Weights of a small GPT-style language model, trained from scratch on English Wikipedia.
Size: 14 layers, width 256, 8 heads of 32 (1 for keys and values), MLP 1024 squared ReLU, vocabulary 2048, 10.3M parameters.
Architecture: RMSNorm before each block, no biases in attention or MLP, untied embeddings, some layers without attention, gated attention, short convolutions, capped logits.
Training: 247M tokens, 4124 steps.
Each number is 200 + 40 x the weight over its row's rms, rounded and kept within 0 to 999. Layers, rows and columns count from 0. The size before them is the row's rms in percent of the matrix's.

# layer 3 attention query, 256x256, rms 0.0409, rows 24-26,56-58,88-90,120-122,152-154,184-186,216-217,247-249, columns 128-255
111,230,205,239,168,187,136,148,170,275,209,289,209,171,159,232,204,158,207,195,248,214,220,248,101,231,171,165,204,212,244,221,131,218,126,217,151,208,184,231,198,209,205,220,239,203,205,266,243,168,196,230,190,200,136,185,229,216,236,209,218,210,202,284,148,153,174,203,262,171,190,230,185,193,187,218,161,270,208,168,173,260,203,153,150,200,211,138,227,189,212,197,242,181,290,220,217,215,243,216,160,278,302,203,247,202,273,194,132,265,222,218,295,155,288,193,234,241,266,199,159,261,242,122,199,190,177,195,273
108,159,172,102,176,200,155,205,252,244,244,141,178,179,219,207,207,177,210,208,169,166,156,218,146,127,258,154,257,179,174,165,253,212,176,217,196,183,202,225,182,167,211,163,207,135,175,242,142,157,196,211,213,244,196,256,209,259,179,180,177,218,190,212,217,177,171,157,132,216,225,124,169,191,239,204,195,219,185,213,162,150,219,197,223,211,168,176,198,267,231,262,148,229,228,227,189,149,119,168,176,195,211,131,181,117,246,241,189,235,167,138,172,146,174,199,174,268,246,99,265,243,199,251,218,209,175,206,226
113,121,240,131,260,190,190,205,210,273,188,163,193,177,172,197,157,228,194,147,308,240,187,239,229,209,237,237,172,241,193,253,115,204,194,259,222,201,173,168,239,199,167,197,185,186,254,251,225,236,142,234,199,226,194,153,166,115,236,236,223,199,135,147,236,191,185,116,228,200,133,175,169,152,160,140,172,221,209,222,148,151,158,208,205,163,212,209,156,222,203,164,156,187,205,187,171,201,164,248,227,177,182,158,167,165,238,185,270,152,158,243,234,284,165,189,241,185,177,217,115,193,162,208,282,211,229,163,157
100,245,226,163,146,201,165,166,182,223,236,207,223,189,132,170,216,150,153,227,197,184,172,245,165,185,232,205,275,168,210,216,245,183,215,216,166,181,187,230,241,153,222,157,249,179,255,282,248,223,303,142,218,168,173,236,255,275,219,147,234,173,159,292,195,188,156,156,193,227,166,210,189,175,188,218,176,197,154,146,216,285,197,134,266,245,203,208,262,197,243,185,180,179,232,177,244,240,196,205,233,220,259,192,190,261,222,199,89,301,182,161,203,183,252,156,185,164,223,201,127,166,174,175,180,162,190,257,206
113,167,222,269,222,222,199,216,207,232,240,233,242,273,178,165,180,220,179,161,258,158,193,175,184,170,186,193,220,162,201,184,211,231,267,225,212,258,171,147,234,218,276,155,214,256,152,206,178,176,200,189,195,149,254,186,188,252,141,185,132,260,296,173,193,153,184,123,159,162,257,198,235,222,115,165,193,191,131,156,255,208,198,174,211,184,148,244,219,222,159,267,197,220,200,171,173,219,248,153,217,233,198,167,223,191,144,237,187,281,151,202,175,131,190,170,134,192,199,185,252,262,152,192,139,229,222,159,171
100,110,172,139,198,202,198,174,168,230,224,231,267,219,230,147,164,190,197,235,174,221,139,233,174,234,266,189,183,211,208,214,61,178,236,180,187,236,190,96,236,252,149,195,168,172,201,248,235,186,187,192,230,237,236,214,193,144,164,214,183,216,114,165,192,143,247,125,161,176,192,206,145,138,205,237,188,191,247,245,182,215,220,271,205,184,151,196,280,165,214,206,215,241,178,213,218,242,187,200,121,231,225,174,181,192,186,294,251,144,221,158,154,239,214,154,177,175,227,250,157,198,135,193,188,175,168,153,197
107,222,239,248,200,207,226,174,182,169,243,213,124,221,181,214,96,161,260,207,195,201,206,214,176,243,203,121,234,197,174,263,149,239,194,229,181,186,131,264,152,230,250,200,134,308,165,205,196,248,198,223,210,117,205,208,222,184,228,213,224,163,255,189,90,217,242,156,193,164,189,197,213,229,222,229,188,254,246,243,265,257,186,97,197,224,121,228,211,219,167,226,240,188,249,197,230,205,212,193,227,253,221,242,162,282,292,188,182,166,214,197,199,167,175,158,151,217,237,175,245,249,177,220,177,149,213,194,191
112,204,203,259,200,173,190,154,255,199,215,187,174,266,216,157,246,186,138,140,159,234,237,189,184,209,222,179,166,205,163,234,158,248,191,256,205,214,223,200,166,219,179,149,175,187,190,186,128,189,189,190,192,221,214,199,233,179,222,217,207,269,238,140,183,237,228,270,179,187,169,172,253,159,277,178,165,185,183,182,217,206,136,253,209,183,193,215,178,262,207,227,254,215,134,191,208,226,263,196,248,229,218,127,211,159,212,203,211,120,141,147,155,243,120,220,161,226,100,199,230,233,154,236,257,248,171,255,187
115,215,244,196,277,169,198,170,203,275,208,152,229,276,208,181,179,184,237,162,237,215,196,188,173,145,171,205,182,182,193,228,205,190,197,203,224,170,212,182,235,157,239,122,139,245,211,223,214,161,169,197,167,143,233,157,208,234,217,186,248,154,191,201,162,236,181,149,155,187,169,149,252,136,158,218,220,214,229,188,192,115,240,141,237,206,187,201,194,233,224,240,193,141,208,169,217,162,184,196,200,159,149,141,183,217,218,180,162,186,209,194,201,151,238,178,109,234,223,184,177,224,209,238,270,185,164,150,157
108,174,222,202,220,134,211,225,171,225,213,195,167,226,191,167,185,177,172,223,154,223,150,187,194,186,197,175,131,174,158,216,132,168,176,221,138,240,154,219,152,196,192,243,215,242,208,134,211,204,244,254,180,160,173,172,166,155,153,284,193,269,195,205,183,272,143,257,95,194,168,199,309,211,113,202,171,258,185,239,197,180,249,182,278,202,163,240,166,217,148,224,189,209,190,172,218,149,267,177,207,235,206,192,151,183,236,184,197,180,202,171,165,187,219,201,238,209,188,132,204,255,308,152,265,191,211,249,220
113,204,187,183,191,239,223,197,241,178,215,168,149,241,209,225,200,110,179,225,196,182,236,144,123,183,167,197,249,228,162,200,249,229,166,162,149,318,206,234,204,242,196,194,205,199,206,246,262,149,195,233,174,227,239,228,151,203,161,133,192,200,197,210,212,195,223,194,200,152,269,238,213,261,324,203,140,230,231,212,189,230,186,271,180,137,205,181,222,210,260,146,206,184,203,208,178,144,158,160,201,205,185,124,200,172,88,202,175,156,229,199,128,187,217,186,215,150,139,184,203,221,180,185,183,230,174,219,174
107,149,167,270,207,233,117,206,195,202,210,213,135,201,262,235,230,191,203,254,237,184,146,235,229,200,179,194,121,159,250,191,171,227,143,206,143,247,176,236,194,245,230,186,193,196,196,282,188,197,204,211,212,186,181,147,199,186,202,220,213,262,204,203,222,193,241,216,225,225,201,237,182,187,178,234,229,220,260,185,107,166,123,223,250,180,203,213,165,192,176,184,128,253,269,236,247,198,192,152,195,243,169,115,306,192,159,214,188,216,215,228,191,209,207,199,158,219,224,195,84,115,235,227,211,200,191,183,258
106,159,131,190,227,241,193,190,234,204,213,187,198,183,140,108,233,110,240,186,205,216,186,203,167,239,162,183,169,216,249,198,242,260,240,197,122,194,167,231,181,230,199,157,168,146,224,284,181,205,253,169,170,218,183,237,169,202,223,215,242,216,209,287,132,108,260,176,182,216,280,236,231,208,260,154,206,240,236,188,170,207,155,200,172,183,208,223,212,195,242,214,200,209,206,259,224,269,165,144,283,175,204,232,141,204,244,317,201,135,244,204,209,234,249,222,266,208,187,164,200,180,174,153,164,221,235,191,167
095,187,190,173,188,157,247,219,157,180,265,251,137,184,206,190,247,176,230,250,205,272,144,174,183,202,256,107,230,209,259,163,182,260,224,177,144,190,231,275,227,207,193,229,207,177,155,212,209,230,233,169,189,117,245,150,208,245,194,219,120,194,194,204,145,231,227,167,142,200,187,294,203,186,120,218,216,214,204,216,222,227,226,270,324,171,183,170,217,139,168,202,148,298,201,207,237,183,331,191,182,250,202,224,213,182,178,175,150,245,213,143,204,238,177,242,187,189,240,195,182,218,194,174,158,211,262,185,280
112,110,221,193,158,240,205,123,274,211,182,163,184,92,192,167,206,201,230,181,319,191,192,232,232,231,172,262,222,241,181,203,165,195,153,192,226,202,204,260,244,245,171,192,220,113,207,266,164,182,267,194,244,321,143,189,219,156,225,242,243,249,158,167,208,220,180,170,206,197,169,167,134,169,217,181,209,190,206,280,241,199,222,181,139,240,197,153,250,153,236,189,225,241,170,233,233,174,159,190,185,161,237,119,187,159,191,317,234,203,220,155,241,171,129,231,204,163,203,210,131,171,164,206,277,185,209,196,200
097,252,201,195,161,196,192,181,131,280,234,182,196,191,210,201,204,169,226,208,179,201,179,134,183,219,154,182,182,121,281,330,203,233,239,232,189,182,151,221,267,181,232,233,219,152,134,205,209,196,198,229,87,185,193,283,150,229,206,231,193,212,278,220,179,231,167,218,202,193,216,257,213,155,246,191,125,191,200,232,171,262,226,147,241,192,195,273,268,241,218,184,240,266,202,217,221,232,294,130,179,220,182,247,173,175,180,163,117,197,249,181,247,142,255,125,135,245,206,213,165,249,158,178,178,161,314,144,182
130,247,144,186,207,108,230,202,203,147,196,277,206,264,239,129,250,203,202,206,202,206,178,142,136,213,147,190,197,146,190,226,182,237,232,135,212,242,214,153,208,168,209,200,196,196,135,221,182,215,181,155,160,220,219,253,181,222,228,241,179,174,234,197,211,188,238,87,172,256,281,216,304,279,221,190,90,267,248,174,191,197,193,206,231,170,306,188,231,283,240,159,162,154,168,207,180,240,175,166,266,186,195,175,223,137,147,206,232,211,158,187,136,191,210,204,217,200,169,135,157,116,183,174,167,215,227,126,127
121,116,173,208,186,173,186,225,180,188,221,227,210,190,239,163,265,155,260,164,306,180,148,227,153,220,210,241,147,252,180,190,137,229,95,156,239,280,136,135,158,191,199,177,191,125,243,208,206,257,209,296,200,214,232,151,214,153,228,225,229,233,169,242,206,234,263,172,153,182,202,233,194,134,216,201,200,185,252,168,143,135,205,181,238,178,185,138,256,224,231,207,153,242,186,169,199,254,98,178,272,181,177,172,250,191,173,252,282,185,215,180,154,211,148,264,304,213,219,172,119,209,183,207,196,209,213,235,215
090,216,244,192,141,166,152,288,222,254,210,274,178,156,181,161,195,138,147,206,200,220,184,215,187,165,187,227,274,203,289,252,187,212,170,232,152,193,225,159,226,142,245,205,202,285,198,222,187,229,203,99,218,230,176,159,219,136,260,151,164,241,194,222,133,197,173,230,248,208,150,153,266,223,236,110,152,311,176,158,206,257,204,141,171,151,240,190,197,225,235,146,165,209,186,215,243,261,208,172,225,185,155,118,258,166,199,124,191,277,251,265,120,157,237,197,189,194,223,246,188,209,230,179,266,179,189,151,258
094,218,205,235,193,239,223,118,186,189,176,203,224,200,135,163,200,155,197,246,157,208,228,166,194,215,196,174,159,188,270,181,200,191,291,242,193,232,224,194,259,170,238,207,134,149,174,128,138,223,200,184,185,196,156,166,208,153,178,213,173,252,249,224,140,210,251,174,182,200,186,173,228,225,155,201,137,204,155,165,211,139,237,180,139,135,155,151,245,178,129,261,256,252,147,154,199,212,173,239,185,130,219,160,221,162,190,175,211,224,190,215,128,156,141,243,214,202,206,169,181,203,115,174,181,178,271,255,155
103,188,195,206,158,236,216,163,222,193,182,149,139,216,139,187,233,245,265,214,222,198,146,158,156,181,215,246,244,217,166,201,210,186,251,219,235,241,168,212,183,191,229,174,276,207,271,197,169,223,249,169,214,168,318,237,181,203,242,184,170,182,242,188,166,141,195,221,276,214,205,221,169,175,193,101,149,181,109,147,241,216,201,169,193,181,200,354,165,99,253,161,169,214,131,206,140,167,189,183,235,227,124,275,242,203,184,207,149,195,221,223,223,185,154,266,135,207,162,204,208,273,206,231,137,163,186,217,179
108,224,229,212,108,194,294,148,234,214,193,252,158,188,225,189,235,216,237,205,139,173,194,208,105,196,162,230,226,181,211,204,234,163,152,144,160,238,219,226,188,167,170,110,231,165,180,271,229,197,186,233,208,233,215,137,190,228,235,198,191,142,175,233,176,176,132,163,246,182,123,121,169,170,165,238,207,138,249,161,151,208,224,118,180,224,184,189,240,105,222,207,198,104,163,196,186,175,148,227,188,181,173,255,138,212,143,199,167,194,226,149,177,182,261,147,215,207,241,120,155,226,218,224,259,162,169,192,264
099,274,251,124,113,194,283,168,211,249,203,223,240,245,129,202,202,219,161,178,130,242,130,203,153,214,243,225,248,193,225,160,164,186,222,213,232,171,233,248,222,180,150,102,213,213,226,171,204,175,259,181,178,311,216,210,173,186,221,168,170,149,172,134,182,197,144,257,169,137,234,151,304,243,208,235,177,170,129,159,194,219,260,206,122,260,224,170,194,113,167,231,254,279,189,185,192,208,162,206,180,203,189,270,214,124,212,176,186,256,173,242,191,186,190,210,153,195,169,235,212,215,194,223,252,221,186,195,243
# layer 3 attention key, 32x256, rms 0.0348, rows 23-25, columns 128-255
119,168,241,184,151,198,213,167,220,224,175,209,253,151,158,158,127,187,167,191,195,261,186,215,180,253,189,158,234,181,174,187,182,114,148,194,129,170,223,258,184,146,255,180,207,232,211,238,212,110,213,212,223,177,152,153,143,177,121,219,188,183,179,208,153,59,198,177,187,264,148,190,191,189,238,169,257,187,274,252,223,187,181,190,159,123,226,153,269,210,169,157,169,138,252,206,175,190,182,190,268,226,194,213,185,180,139,213,169,172,197,229,210,234,258,182,212,190,114,264,166,209,198,242,240,170,285,184,264
108,258,217,183,192,209,159,137,206,206,198,239,160,246,174,238,230,252,183,181,139,259,128,197,180,219,207,223,236,166,278,253,218,189,197,203,166,210,242,271,122,133,255,152,197,240,201,185,283,240,235,180,146,171,195,201,172,174,168,186,217,187,145,196,169,149,176,220,199,161,257,234,232,238,259,250,271,230,212,142,239,229,225,178,243,185,221,245,216,219,178,133,185,170,237,70,207,151,131,254,196,132,236,262,263,228,290,161,199,249,163,195,188,205,249,242,179,244,239,175,205,256,221,142,189,150,191,198,186
115,240,214,232,193,190,198,242,213,220,208,158,106,224,246,187,218,171,126,192,210,176,193,177,194,164,190,145,245,123,254,239,141,227,235,193,217,252,232,186,179,182,162,214,178,135,136,175,165,194,234,125,191,241,215,207,162,239,173,205,221,273,257,126,119,202,236,121,187,236,240,213,211,189,177,243,224,201,254,169,164,227,91,170,241,261,202,196,184,244,223,233,249,194,141,268,177,225,199,219,217,155,192,139,188,107,191,181,173,153,200,124,207,295,191,206,225,289,175,141,178,194,181,140,145,238,178,245,194